config.toml
norm_eps = 1e-05
rope_base = 41600.0
extras = ["local attention windows", "shifted keys", "normalized values", "value embeddings", "hashed n-gram embeddings", "capped logits"]
init_std_o = 0.0
warmup_steps = 246
Each number is 200 + 30 x the weight over its row's rms, rounded and kept within 0 to 999. Layers, rows and columns count from 0. The size before them is the row's rms in percent of the matrix's.

# down: layer 3 MLP down (transposed), 3072x768, rms 0.0168, rows 1523-1540, columns 576-767
# up: layer 3 MLP up, 3072x768, rms 0.0206, rows 1524-1541, columns 576-767
down1523,095,214,172,161,221,178,225,191,175,172,161,186,127,215,201,211,155,216,200,229,192,228,187,139,220,198,199,209,189,234,244,206,163,158,205,202,194,183,190,183,182,261,214,190,194,196,260,214,190,191,204,264,166,197,263,162,241,162,146,155,201,190,239,196,196,165,175,194,230,225,192,206,180,196,165,224,223,212,190,172,201,296,202,232,198,196,236,231,222,225,223,131,190,157,206,195,206,173,193,240,181,184,206,232,219,269,179,201,190,231,244,206,267,244,164,242,227,194,174,226,182,180,170,165,174,196,199,189,190,177,221,190,199,267,157,244,200,192,164,217,254,197,180,175,230,239,172,204,185,234,203,152,175,252,235,185,180,248,204,205,198,165,165,138,180,174,192,217,224,204,160,195,177,220,162,187,193,214,224,223,179,169,213,199,175,209,191,207,231,254,183,233,182
up1524,104,255,163,218,232,215,166,172,187,217,173,181,172,162,223,183,182,172,212,223,162,170,201,231,257,205,212,216,166,219,210,203,222,184,219,188,161,222,207,208,194,163,200,192,167,232,220,193,226,225,205,208,220,206,186,168,200,169,196,207,179,158,155,192,249,143,251,187,238,239,208,191,191,177,182,197,216,255,233,214,132,223,171,227,145,201,133,187,207,201,174,200,138,243,197,197,249,198,212,174,204,185,191,197,205,138,208,191,172,199,254,189,160,159,196,232,161,179,223,201,236,243,201,196,222,207,211,190,175,179,199,242,230,145,228,179,235,205,218,167,161,196,166,125,186,212,251,270,195,229,198,187,213,188,145,221,199,241,228,221,188,198,215,200,209,215,201,235,181,168,199,191,207,204,214,227,206,249,199,168,211,207,176,175,177,178,172,199,187,201,198,207,177
down1524,101,268,176,171,226,193,208,201,184,228,193,167,234,154,223,192,261,180,245,231,195,208,201,241,220,246,181,191,244,196,214,187,214,198,172,155,164,180,144,185,179,147,211,171,165,233,216,210,225,225,189,218,236,190,227,215,239,181,167,187,192,201,179,145,271,164,194,192,207,213,137,251,185,179,185,188,193,233,208,178,172,232,199,241,175,199,166,178,177,199,217,203,191,219,204,202,194,186,221,279,188,142,185,227,176,245,196,225,184,171,233,225,142,174,172,224,208,195,197,249,181,181,169,159,229,255,223,168,121,206,221,176,189,192,196,185,210,237,224,199,151,253,210,176,191,242,275,227,179,242,235,217,210,193,149,172,235,225,207,229,173,183,245,236,187,193,135,175,204,218,184,193,171,165,264,171,158,220,145,217,208,226,225,146,215,163,239,185,170,268,175,215,211
up1525,098,213,212,245,163,174,200,213,222,152,180,178,202,180,184,220,208,177,204,174,151,160,140,154,246,180,222,206,207,239,155,211,146,226,205,196,174,182,189,169,259,240,177,181,226,226,185,167,176,208,272,187,123,261,169,185,197,214,228,225,174,230,198,191,177,200,263,220,164,204,195,195,230,159,217,185,227,239,196,181,251,272,226,156,178,264,196,205,143,194,174,232,184,196,199,161,238,214,164,224,224,191,263,218,165,178,238,184,231,252,162,214,215,177,214,165,215,276,195,239,217,216,196,206,159,258,158,211,179,213,200,218,157,180,186,177,196,214,234,184,239,158,193,213,236,202,176,193,196,183,187,235,218,221,183,185,201,209,177,208,162,172,193,207,176,171,229,201,150,210,168,167,161,201,195,182,116,201,192,247,186,187,239,243,173,131,221,210,164,157,181,203,198
down1525,096,214,185,234,203,248,248,196,199,185,217,200,233,161,196,186,188,186,183,258,186,186,143,203,253,207,158,171,179,203,219,211,181,149,185,203,179,214,179,193,204,185,197,208,216,168,166,281,172,207,236,201,195,223,120,178,217,219,186,245,154,248,225,186,174,220,167,169,221,210,216,219,193,220,199,185,243,198,188,222,222,206,202,176,207,153,256,208,186,205,193,145,187,205,177,204,249,249,247,203,191,200,236,256,220,157,183,167,178,197,192,219,195,213,202,224,207,207,227,233,201,264,172,196,195,207,242,224,167,202,158,263,258,216,190,143,169,237,208,160,202,201,234,167,188,183,222,168,148,157,239,239,211,223,176,186,210,203,147,222,167,205,238,162,218,185,162,172,189,193,227,195,198,190,220,218,242,199,178,193,187,189,202,188,205,161,257,221,261,218,173,234,174
up1526,099,149,237,191,220,216,220,208,224,198,222,216,142,199,243,244,183,250,202,138,234,192,168,196,222,206,177,242,187,189,193,203,170,165,202,171,207,199,226,133,181,237,150,137,212,202,179,199,112,270,154,208,214,183,168,197,165,182,156,157,131,182,286,214,190,202,221,178,214,196,218,142,192,232,206,197,150,169,140,183,226,231,294,200,163,173,192,207,198,198,180,181,208,233,208,155,189,153,211,243,214,262,210,182,243,220,213,215,168,241,247,205,218,188,199,170,192,242,171,182,180,235,214,186,192,252,195,161,177,149,206,201,196,245,247,203,190,172,218,175,162,242,233,180,230,201,165,183,206,201,266,229,193,229,142,193,217,178,213,208,196,153,138,165,244,235,169,221,192,177,158,253,220,191,192,223,204,284,196,236,221,174,207,183,187,155,144,217,246,222,187,211,150
down1526,099,233,246,156,195,250,209,198,226,205,233,217,226,175,242,247,245,234,212,187,208,207,146,186,152,165,146,205,193,205,183,253,254,237,215,190,231,236,201,182,180,227,181,189,175,192,159,209,208,178,169,200,181,194,216,226,160,167,235,242,154,152,243,202,196,217,198,204,109,156,185,219,220,223,234,216,184,181,178,166,196,223,234,154,176,188,186,214,209,199,185,166,161,195,220,177,180,198,272,241,208,225,200,162,239,210,224,145,165,213,255,188,189,187,212,230,175,262,146,228,194,180,220,220,181,220,240,179,181,190,200,209,215,237,221,259,245,128,208,213,146,238,211,195,214,217,208,195,219,205,194,186,177,187,164,152,185,210,195,217,195,186,199,229,212,135,174,224,210,186,187,179,256,168,176,204,250,265,193,245,193,203,179,202,202,212,177,194,231,185,137,150,133
up1527,103,205,201,180,210,222,204,170,227,256,165,234,180,167,194,173,152,166,207,179,172,232,242,171,223,190,175,216,229,194,219,199,221,197,211,195,255,262,210,194,207,140,181,233,224,219,194,243,163,211,185,179,199,190,159,189,189,195,202,136,170,169,188,215,140,188,200,188,204,263,211,171,163,192,235,224,223,168,169,199,161,202,209,224,188,194,210,241,171,184,217,179,154,211,174,253,181,207,182,185,192,218,226,204,220,197,181,190,173,143,213,187,171,243,199,157,198,115,217,173,161,209,222,168,218,209,257,238,233,265,219,160,199,160,189,217,195,190,241,159,148,198,185,221,179,180,193,191,165,218,245,196,203,171,194,186,212,229,188,227,194,180,164,168,197,200,195,214,230,232,244,205,188,212,251,197,189,210,175,184,215,187,247,149,168,194,127,199,209,207,229,153,182
down1527,101,164,188,168,204,212,228,228,169,252,233,237,223,201,220,179,159,153,228,177,148,236,232,144,195,187,144,176,198,199,185,237,202,221,212,185,211,212,167,160,202,156,211,222,220,217,212,232,212,154,163,167,184,219,162,211,132,226,171,157,136,215,163,158,175,182,212,193,217,207,170,249,192,206,247,199,239,189,179,219,187,204,179,169,200,214,158,158,188,222,173,151,186,197,202,203,200,208,204,204,230,204,228,233,234,135,191,234,213,200,215,252,165,218,174,260,221,146,171,193,178,238,184,159,221,246,222,225,210,259,179,196,237,198,173,207,184,186,235,197,174,188,207,228,217,172,220,192,204,191,237,194,178,183,211,264,236,180,180,246,210,193,185,192,192,223,235,179,239,203,205,259,141,230,185,173,182,178,177,186,209,194,185,169,266,244,219,206,198,189,221,172,183
up1528,095,224,185,224,204,246,207,208,201,188,169,272,199,198,166,218,184,148,245,266,255,223,219,192,169,176,288,221,202,167,247,174,223,181,215,178,238,171,201,166,203,306,198,201,220,203,215,161,193,150,188,203,209,205,173,143,172,214,159,223,196,140,250,228,162,229,211,234,181,198,210,283,207,142,227,178,225,155,184,263,247,216,206,211,216,139,244,189,193,252,240,179,180,213,161,164,145,180,208,239,203,165,179,169,197,188,189,228,213,186,200,183,247,195,206,230,191,224,199,224,186,214,202,178,212,151,202,171,270,194,211,201,194,195,167,193,227,163,184,209,258,176,200,241,175,175,203,244,220,203,178,198,187,157,166,147,237,145,206,226,197,205,216,205,285,219,231,185,254,195,176,200,199,198,238,186,210,219,204,213,153,164,221,174,167,219,199,191,177,178,138,186,192
down1528,093,214,224,212,166,197,204,210,223,234,242,213,216,182,201,214,220,263,227,218,224,199,205,239,231,193,193,212,217,146,180,193,212,243,222,151,180,153,210,245,216,157,212,204,186,201,218,205,238,174,185,207,222,159,185,251,194,196,224,183,219,222,162,156,229,233,234,164,184,175,162,232,135,213,208,175,195,206,219,218,207,152,256,284,202,225,213,201,195,203,173,168,157,187,201,283,179,223,203,173,203,190,179,246,145,169,186,163,171,219,277,186,153,238,146,175,162,186,199,201,236,186,212,177,187,205,170,200,201,199,174,211,198,197,143,272,241,197,195,200,142,244,198,238,189,228,175,214,218,153,171,209,213,190,261,189,197,154,243,222,197,219,185,206,186,203,207,175,172,193,174,158,229,199,141,203,267,187,212,177,215,215,187,205,167,204,179,197,194,180,189,171,205
up1529,098,208,254,184,190,260,233,219,179,187,205,144,229,202,229,188,256,202,208,246,215,187,212,223,178,222,210,173,224,204,229,211,166,201,222,180,210,259,207,183,229,221,138,215,202,204,157,226,201,237,218,184,248,200,259,187,150,196,197,187,227,206,200,214,219,200,262,210,217,204,214,244,185,145,183,236,193,165,226,220,168,218,189,185,154,140,198,238,216,164,251,226,211,192,197,208,200,222,214,174,257,187,170,178,175,139,177,217,129,175,138,201,243,165,230,208,198,252,208,154,167,163,195,239,192,230,232,223,212,233,268,250,244,188,196,147,171,213,220,200,221,185,203,177,164,189,149,224,218,177,191,199,139,252,200,166,176,225,202,250,204,161,193,222,198,188,235,177,219,183,175,226,221,167,191,215,217,154,224,229,163,185,267,212,195,194,222,162,241,228,200,173,240
down1529,096,200,216,262,161,172,191,180,198,221,182,157,201,261,221,199,198,206,167,188,251,206,171,185,226,195,190,215,196,231,202,215,199,189,235,146,172,173,231,193,168,158,188,237,170,260,202,257,162,218,164,233,203,212,164,213,183,207,204,203,173,173,260,206,184,152,214,234,235,207,254,157,170,193,188,207,170,226,228,233,229,243,243,217,167,232,145,188,184,161,216,230,241,225,218,217,250,185,200,149,183,174,179,161,209,166,219,185,184,163,245,168,220,242,154,212,149,193,244,228,231,185,136,247,167,161,172,206,228,187,256,179,214,205,238,187,215,147,195,218,242,228,172,199,214,216,213,185,237,189,198,163,170,231,201,223,221,186,187,217,225,183,179,184,210,186,186,208,199,85,142,150,247,246,191,172,232,201,198,184,238,162,186,248,229,210,203,175,167,207,229,195,222
up1530,100,170,193,192,205,202,275,204,217,219,173,197,175,186,246,201,229,179,154,160,219,185,190,178,123,164,224,225,214,184,203,212,166,192,209,207,203,197,186,185,197,208,226,227,167,220,148,127,234,216,235,206,233,204,202,198,213,187,233,159,182,198,196,247,194,189,170,232,182,228,218,224,177,166,191,180,244,170,215,250,197,211,200,201,250,186,194,201,211,235,183,232,237,184,141,217,153,230,198,221,213,209,253,194,197,231,210,183,204,214,239,188,277,208,173,179,234,217,198,178,216,180,172,222,186,197,224,181,181,158,172,184,253,186,139,197,212,243,218,161,174,135,212,194,172,185,199,191,177,200,230,168,191,219,171,241,168,234,214,161,212,211,123,165,200,163,224,242,212,236,171,179,209,167,177,240,250,209,235,184,206,214,221,248,239,188,186,218,220,202,270,159,191
down1530,105,210,180,195,194,202,214,143,147,209,187,247,215,232,180,171,199,261,201,158,204,247,229,230,170,130,250,258,223,229,207,221,228,239,189,158,169,135,182,147,178,202,183,198,252,210,225,162,205,213,208,198,229,140,218,222,211,205,218,152,234,300,217,219,144,260,187,173,226,268,233,159,169,232,246,207,171,185,228,257,239,170,152,228,168,230,217,244,165,172,153,165,171,194,203,198,235,185,255,227,224,143,206,175,193,203,210,134,182,200,195,131,161,169,192,195,194,177,190,233,197,185,181,191,213,183,260,196,180,197,158,198,236,247,191,195,237,186,180,223,184,148,194,232,197,197,169,207,185,251,187,184,188,191,194,205,212,177,218,202,230,230,163,204,152,191,146,252,242,225,192,209,231,237,245,282,179,204,206,186,183,136,207,146,152,212,190,182,185,183,208,242,193
up1531,101,181,204,231,209,217,189,213,239,246,235,226,223,185,177,189,232,218,190,185,169,120,167,229,186,182,175,225,187,117,176,166,208,208,217,161,188,243,177,210,220,156,239,184,231,169,216,178,182,203,203,185,214,176,147,230,150,164,190,217,191,162,214,195,199,213,157,196,214,182,205,141,230,241,221,192,171,220,202,183,227,174,254,159,198,261,186,191,193,212,242,195,271,191,236,199,188,175,157,174,173,211,220,222,219,164,197,246,210,170,240,232,232,198,191,277,221,202,271,222,191,176,187,218,172,189,191,189,179,239,235,186,172,202,167,187,182,241,203,252,167,173,167,203,212,218,256,225,225,228,195,174,198,193,177,193,217,188,196,171,233,170,207,201,176,166,203,227,200,178,244,203,239,171,210,203,157,169,206,171,210,166,207,206,197,117,197,234,194,209,165,237,220
down1531,102,201,241,200,185,230,205,237,168,193,197,188,199,206,151,204,222,194,175,211,239,243,233,226,193,206,183,183,220,198,214,219,228,254,253,203,216,210,189,179,215,243,215,192,212,238,222,165,186,161,226,178,200,163,204,190,168,138,194,184,188,222,222,225,196,177,181,241,205,197,209,216,167,207,212,223,165,183,241,220,248,194,196,216,219,240,186,281,192,184,180,209,200,191,278,196,161,212,255,266,189,191,159,217,211,248,209,187,224,163,221,194,216,192,223,229,224,168,177,193,199,241,229,195,192,185,185,215,258,199,281,199,227,164,207,181,209,260,195,193,186,198,195,195,183,210,237,191,189,235,203,163,184,161,191,185,179,224,210,218,223,219,186,228,148,187,262,187,223,194,263,198,183,226,258,203,246,201,156,197,199,183,224,212,195,144,153,157,228,240,194,220,141
up1532,096,180,208,213,158,175,208,185,225,237,239,170,232,162,191,185,198,171,158,199,171,196,199,207,177,215,173,215,212,151,158,165,182,201,193,191,245,214,135,212,175,223,216,198,222,185,144,172,157,214,178,179,193,279,210,202,212,193,170,162,184,162,192,211,193,204,163,175,226,212,197,172,222,205,101,218,236,154,196,203,181,214,166,216,154,166,268,177,209,206,233,202,233,158,188,248,201,195,157,258,220,231,248,189,234,185,209,224,211,182,174,168,265,154,223,211,139,196,210,172,177,224,171,227,125,187,213,215,210,169,200,196,189,194,228,237,214,212,173,197,149,197,196,210,214,206,160,260,215,173,161,194,216,194,163,207,214,164,215,214,236,194,192,219,148,168,219,176,205,134,263,254,239,213,181,178,216,237,196,194,223,181,255,175,149,185,169,167,160,141,159,216,259
down1532,098,200,187,240,264,200,142,248,183,182,257,187,171,225,260,162,170,202,181,184,195,200,216,233,229,188,193,183,207,163,139,210,234,215,129,243,199,239,238,213,134,156,190,216,244,196,205,248,203,197,213,204,189,268,206,165,214,190,210,222,214,162,183,212,216,204,256,184,215,190,207,183,160,200,178,229,225,203,225,211,195,166,190,145,170,223,171,218,177,197,211,190,214,150,215,207,208,149,248,181,233,187,182,230,149,186,179,153,237,184,212,216,164,208,135,225,187,184,164,176,219,220,139,178,168,177,235,196,148,143,172,218,253,174,235,184,212,188,214,173,225,188,165,283,220,182,227,229,248,165,195,160,183,172,169,214,180,191,188,263,228,199,195,224,180,217,271,162,173,177,179,203,246,232,173,191,215,199,204,238,259,192,258,198,171,218,218,188,140,187,259,148,192
up1533,103,214,240,222,181,203,204,206,221,194,180,164,222,142,129,212,162,210,251,228,186,173,219,228,176,222,191,254,197,158,193,238,244,215,173,224,191,199,207,201,167,254,236,180,203,232,246,251,188,218,249,196,152,190,252,218,213,194,148,158,189,223,198,190,168,216,180,180,275,196,213,199,210,247,134,196,178,188,157,267,149,207,261,186,173,147,216,204,235,189,200,229,174,150,254,214,181,224,183,239,191,232,217,149,128,190,207,206,230,142,235,140,201,221,177,181,195,151,221,233,192,149,228,205,152,241,202,181,198,172,218,216,269,186,201,254,202,181,205,217,240,226,148,136,181,175,225,214,218,170,169,156,173,203,210,195,176,201,200,210,193,191,158,216,187,195,216,211,210,171,214,230,264,226,212,182,251,221,178,242,169,181,216,225,183,196,215,197,247,220,194,187,162
down1533,099,276,219,169,194,166,198,144,194,252,183,178,236,168,219,213,233,231,199,207,173,227,187,212,180,209,237,173,200,216,191,240,152,188,165,175,241,188,206,168,177,236,222,231,185,245,160,206,226,234,210,225,178,159,300,226,260,223,227,239,184,218,216,196,168,265,166,186,231,156,194,139,206,247,190,183,196,195,268,234,139,224,186,145,212,157,215,173,242,203,194,234,143,191,249,161,134,186,210,181,172,192,237,231,183,237,141,202,223,228,206,199,225,221,198,219,196,187,145,247,169,214,193,193,198,223,185,173,182,206,225,213,201,176,178,178,188,200,189,239,222,193,128,218,176,122,159,182,211,175,210,249,218,154,171,217,223,206,226,234,177,258,211,224,235,241,196,177,216,213,204,213,191,240,223,196,215,209,138,188,201,192,214,184,195,155,231,254,191,179,194,231,212
up1534,104,264,235,170,203,169,191,237,232,188,226,231,184,203,154,188,202,177,241,228,198,167,137,188,189,217,207,212,196,228,200,217,222,237,194,216,163,219,217,200,211,220,212,205,208,224,172,160,197,152,180,175,166,221,236,216,208,232,212,203,196,208,244,158,182,226,272,228,218,210,189,176,145,204,195,179,203,189,231,217,182,188,186,227,203,156,183,153,194,200,154,255,235,210,234,213,177,189,154,247,184,198,239,173,239,144,223,228,252,131,230,244,229,192,226,203,160,208,227,145,132,233,192,196,222,244,177,127,202,140,192,212,245,150,158,179,207,216,152,201,257,235,254,186,175,130,207,169,174,236,194,185,234,173,238,171,211,120,195,200,235,227,168,222,268,200,192,201,179,187,174,151,159,205,208,191,205,180,179,167,246,178,180,216,186,210,197,181,190,223,211,188,223
down1534,106,201,222,177,252,194,242,240,197,140,138,194,149,124,183,216,210,183,213,178,164,211,169,181,223,242,162,171,230,174,196,280,244,219,214,184,255,195,126,164,207,165,227,191,191,233,194,194,210,179,234,234,198,249,196,195,199,180,207,180,219,168,195,181,210,164,215,180,172,163,230,243,185,168,204,156,203,233,236,137,162,209,209,276,146,196,216,218,197,220,192,188,247,209,221,206,196,231,214,163,198,189,148,139,236,183,177,191,152,199,219,228,231,169,235,192,166,183,198,248,247,205,187,180,259,188,232,209,192,188,196,177,179,195,176,200,149,191,162,287,175,210,164,255,284,176,238,257,190,203,161,213,156,176,170,173,190,168,204,186,171,218,246,225,188,166,217,200,189,171,178,170,235,219,176,230,176,203,189,202,182,207,209,154,226,218,147,198,233,260,155,188,246
up1535,100,220,154,186,151,229,160,189,192,192,149,178,188,196,174,239,192,227,176,177,241,209,143,176,212,151,195,205,192,208,247,196,170,222,217,210,152,168,214,166,194,250,211,159,225,243,241,170,194,202,202,143,228,216,245,247,227,168,235,195,179,211,248,244,188,123,154,185,187,186,213,187,196,161,185,182,217,190,185,257,270,166,244,185,168,244,153,182,218,230,205,178,217,195,202,225,241,186,237,224,149,218,235,152,214,181,210,228,229,214,151,211,153,178,209,165,195,227,201,179,220,173,137,232,173,204,166,209,148,219,220,239,159,197,207,178,176,226,254,209,133,251,175,209,183,217,181,168,141,215,174,207,246,200,135,204,186,217,232,184,196,198,169,176,239,218,194,194,236,175,211,208,201,207,192,228,216,223,235,206,203,189,189,253,258,203,213,212,199,179,181,223,206
down1535,100,196,179,242,250,167,211,164,196,209,171,155,210,169,219,215,217,214,130,202,193,170,180,197,173,152,137,281,220,155,264,230,166,199,168,128,237,188,251,149,172,221,196,247,145,161,231,208,221,187,148,224,244,209,221,222,190,221,212,150,185,222,192,268,157,194,195,231,216,160,208,221,165,166,216,193,191,198,147,243,230,217,253,189,225,229,167,203,181,190,193,180,200,194,192,231,195,181,259,244,162,188,175,160,170,225,192,227,211,206,207,170,175,171,171,179,229,214,162,205,165,253,216,164,274,250,184,235,187,247,202,154,178,194,244,200,217,196,244,124,209,237,191,206,170,216,193,192,161,210,187,173,223,222,171,171,198,220,202,193,217,210,193,182,244,199,188,201,225,211,179,214,200,212,218,155,176,204,207,186,214,200,161,193,234,204,186,176,206,243,182,211,225
up1536,104,232,200,165,222,195,214,170,197,180,241,183,204,194,215,217,170,156,181,192,218,219,196,237,200,220,249,196,166,185,213,224,223,234,227,190,231,209,199,120,186,193,169,214,171,231,260,239,222,195,203,153,161,196,206,175,176,191,193,224,151,201,193,230,152,185,213,226,194,171,202,199,217,182,200,185,177,198,200,183,184,231,189,227,192,126,183,192,172,154,181,224,187,206,146,258,218,222,223,254,178,209,233,177,168,221,271,270,204,245,232,198,260,214,229,247,187,200,151,198,160,168,216,248,210,187,185,200,220,240,188,218,241,209,193,159,197,251,170,214,198,197,184,188,220,187,216,231,216,170,165,190,206,182,258,230,185,114,219,189,188,209,236,153,167,155,240,223,197,169,225,215,199,207,190,201,222,200,173,216,216,192,225,124,198,221,194,222,208,238,235,231,176
down1536,105,246,166,245,124,199,207,220,176,203,197,266,184,242,180,188,185,240,195,221,206,195,164,171,222,227,242,192,158,222,189,211,124,274,241,183,174,181,190,213,245,146,197,151,208,277,192,233,194,236,193,260,188,185,199,198,182,193,201,200,187,199,202,238,203,276,253,226,201,211,133,179,244,219,268,157,165,207,159,201,165,248,208,164,182,181,179,224,201,240,189,211,217,218,174,168,223,183,191,202,235,235,203,199,138,209,202,214,244,168,177,163,219,182,174,252,205,147,192,196,220,203,152,242,246,200,188,272,166,212,241,205,177,231,245,160,159,212,207,168,176,233,176,160,165,168,191,172,167,236,157,214,196,226,211,144,227,187,253,228,177,182,153,237,229,214,258,216,246,136,196,196,169,146,234,197,209,184,208,192,187,208,247,182,126,231,208,194,220,229,218,240,205
up1537,099,237,186,225,146,200,227,208,219,216,231,218,139,215,213,199,186,177,186,178,153,170,197,171,205,222,217,229,146,221,249,180,172,228,195,114,160,187,198,162,179,169,167,176,175,201,224,186,228,263,236,251,234,168,184,157,139,190,215,173,211,196,190,168,184,202,222,212,252,237,180,215,198,233,170,266,198,224,149,219,178,142,197,188,198,198,163,211,189,188,194,201,196,226,213,209,189,163,157,240,182,148,192,226,187,174,238,206,187,145,206,172,193,163,226,199,210,182,196,194,217,212,204,139,184,192,217,133,249,252,226,226,187,175,184,183,203,244,216,204,162,235,112,214,240,208,153,179,189,248,180,192,250,155,134,222,206,153,235,194,178,198,174,173,187,199,145,224,204,228,233,238,182,242,183,184,174,220,234,258,197,191,201,191,170,188,204,187,237,176,220,170,183
down1537,097,200,195,167,211,190,184,225,175,151,139,246,183,175,209,229,179,200,172,235,183,202,228,167,195,189,174,197,214,176,183,248,241,186,174,200,204,170,210,166,209,250,227,207,155,219,185,251,174,217,158,201,199,243,209,189,162,232,206,212,204,229,214,254,172,241,186,232,200,220,180,167,154,188,187,173,201,154,192,218,162,185,215,218,188,211,198,195,184,197,204,171,221,185,252,152,217,201,176,193,215,253,191,200,206,162,197,211,213,208,190,213,184,194,182,166,209,217,198,178,197,210,175,179,259,208,219,200,152,202,197,221,174,204,166,187,159,192,161,207,196,165,291,181,196,224,185,164,209,158,193,182,196,224,255,190,185,187,179,246,189,188,163,190,176,207,169,210,225,173,183,169,167,241,172,237,202,255,104,143,228,228,166,186,189,263,218,183,198,206,199,156,132
up1538,107,189,169,249,219,201,173,169,219,159,160,236,144,206,205,168,190,214,154,204,216,212,180,229,168,126,223,243,165,173,194,181,226,172,192,171,224,217,206,165,203,193,180,220,182,209,208,224,203,228,168,238,224,203,194,162,220,234,191,128,187,203,233,245,225,202,193,222,209,200,99,187,190,232,181,178,181,216,191,198,193,187,173,198,182,189,188,227,191,183,162,210,215,225,164,190,177,240,194,203,176,184,171,189,147,196,180,149,179,175,219,248,218,199,218,190,194,209,219,215,159,250,137,215,218,141,210,169,230,184,218,240,218,258,196,203,186,212,155,210,185,132,152,161,204,179,156,204,181,203,240,206,238,211,179,223,157,193,205,244,183,250,202,195,236,205,259,198,226,175,207,208,196,181,177,224,148,199,167,229,186,170,221,195,217,162,235,180,202,198,185,238,158
down1538,106,207,166,232,219,185,261,181,241,156,227,219,193,242,175,247,194,252,211,155,156,237,217,206,252,149,222,182,182,174,217,188,260,192,194,190,201,199,195,213,163,230,236,251,217,177,255,234,165,177,200,200,180,192,187,225,167,210,202,222,239,248,173,189,183,211,172,210,244,194,211,202,188,232,174,178,133,230,200,205,149,199,174,183,225,183,196,201,166,193,167,225,231,195,213,203,228,146,181,197,156,182,228,178,179,192,153,174,195,207,185,224,196,200,175,161,216,220,303,228,219,263,172,173,200,142,210,187,209,248,246,208,220,254,161,176,264,214,171,234,205,150,153,214,221,222,171,223,188,150,240,213,209,186,197,195,141,161,189,219,184,196,240,199,182,163,231,197,192,172,229,192,171,220,214,130,176,195,145,212,142,220,203,198,208,232,186,182,187,210,219,208,144
up1539,102,230,114,162,201,137,223,267,251,163,215,195,230,149,135,210,234,183,189,192,146,166,186,176,195,195,261,184,139,241,198,164,173,189,193,252,191,197,218,205,239,165,183,192,188,225,163,194,159,174,239,177,188,208,138,221,185,236,220,214,260,228,166,199,179,188,151,200,191,234,226,208,188,160,209,241,148,219,201,230,192,213,206,153,208,137,165,184,197,217,189,271,152,187,142,199,142,188,195,149,230,199,233,192,156,157,219,196,144,164,157,197,195,174,217,228,184,229,158,156,189,144,150,201,192,174,193,199,216,159,239,179,241,206,205,217,215,205,209,232,196,193,190,198,217,200,181,148,190,211,142,216,174,194,184,213,168,187,209,212,229,225,181,167,206,206,194,228,164,165,134,183,209,223,135,153,184,185,209,208,182,184,221,200,171,199,228,203,192,214,184,175,229
down1539,104,197,180,183,266,200,167,246,224,196,234,198,214,170,233,204,226,219,188,180,163,142,188,181,226,212,219,194,250,200,221,203,156,179,191,270,236,235,183,264,230,228,174,212,203,150,193,212,143,161,163,151,231,194,207,199,198,129,229,199,261,238,234,246,165,203,190,214,195,216,243,201,189,209,233,177,220,181,240,176,256,191,186,195,253,161,194,195,144,219,243,218,217,191,191,162,201,160,224,220,184,186,220,201,186,173,218,236,197,175,187,188,215,179,165,171,246,166,200,229,162,209,251,218,202,188,165,192,217,214,220,164,173,205,169,158,217,233,232,161,258,269,166,182,219,213,197,188,219,141,202,200,181,179,239,193,158,163,179,139,204,225,192,202,215,192,195,265,225,145,151,255,181,197,181,181,211,193,178,203,175,200,228,186,178,203,174,223,180,209,176,142,195
up1540,104,205,178,187,199,239,248,237,177,186,208,170,190,187,216,169,199,218,162,165,215,222,210,186,181,211,182,209,192,130,185,238,170,212,230,227,192,244,227,180,198,202,196,190,236,229,237,194,194,208,216,233,131,206,206,189,170,138,150,212,143,198,181,181,205,189,240,210,227,168,150,165,216,206,181,204,175,201,167,203,206,240,206,203,184,197,214,177,241,211,216,207,195,192,184,192,251,184,161,195,209,146,248,205,207,150,232,229,181,211,164,183,181,221,187,212,227,185,187,179,244,156,196,218,113,182,222,153,222,180,170,240,266,145,168,196,200,168,187,184,221,213,184,209,229,213,126,195,207,168,187,222,203,261,237,190,251,159,192,218,240,198,190,164,190,162,140,160,213,197,246,122,225,215,207,154,201,192,188,224,201,239,196,171,245,186,212,193,191,182,246,197,197
down1540,102,233,174,172,130,188,192,220,121,204,238,207,207,242,194,212,233,176,183,222,182,220,217,277,192,198,193,177,175,254,232,199,153,223,186,258,190,218,199,157,178,207,170,184,230,150,238,125,185,163,212,200,184,155,199,202,122,192,161,198,219,166,177,208,217,193,217,168,213,145,159,189,168,244,207,242,200,204,192,193,242,210,217,201,189,230,169,187,242,200,188,189,238,193,173,220,263,199,177,190,191,189,242,181,184,176,135,240,144,188,234,227,192,217,208,224,217,229,161,171,264,246,184,239,221,204,208,176,120,199,224,258,163,165,197,203,222,248,187,245,197,181,233,202,183,201,195,204,191,156,204,209,256,210,189,158,173,161,204,212,197,205,170,213,165,215,157,183,204,210,166,156,199,194,211,271,250,214,152,245,246,243,214,185,262,246,208,194,193,173,177,204,202
up1541,103,189,196,184,244,169,181,200,204,197,210,250,221,180,128,239,235,232,199,175,248,246,265,215,178,166,210,153,181,182,225,233,220,200,174,278,231,189,204,226,234,235,195,174,194,211,184,198,108,178,221,189,157,178,235,181,272,252,193,212,140,193,218,245,197,206,187,194,181,138,176,210,215,188,206,180,170,162,196,197,185,220,244,225,226,155,242,180,227,200,172,164,205,264,219,207,198,182,197,163,226,196,252,215,236,190,175,240,150,209,244,166,197,182,204,158,230,238,215,209,205,146,187,220,165,198,181,223,188,194,214,261,172,171,205,170,154,252,198,226,266,199,141,187,204,172,175,267,165,207,208,191,175,217,165,177,185,147,165,230,153,154,220,130,190,184,183,198,239,185,212,142,215,201,228,211,175,158,134,219,165,260,260,259,171,227,171,176,186,185,192,190,173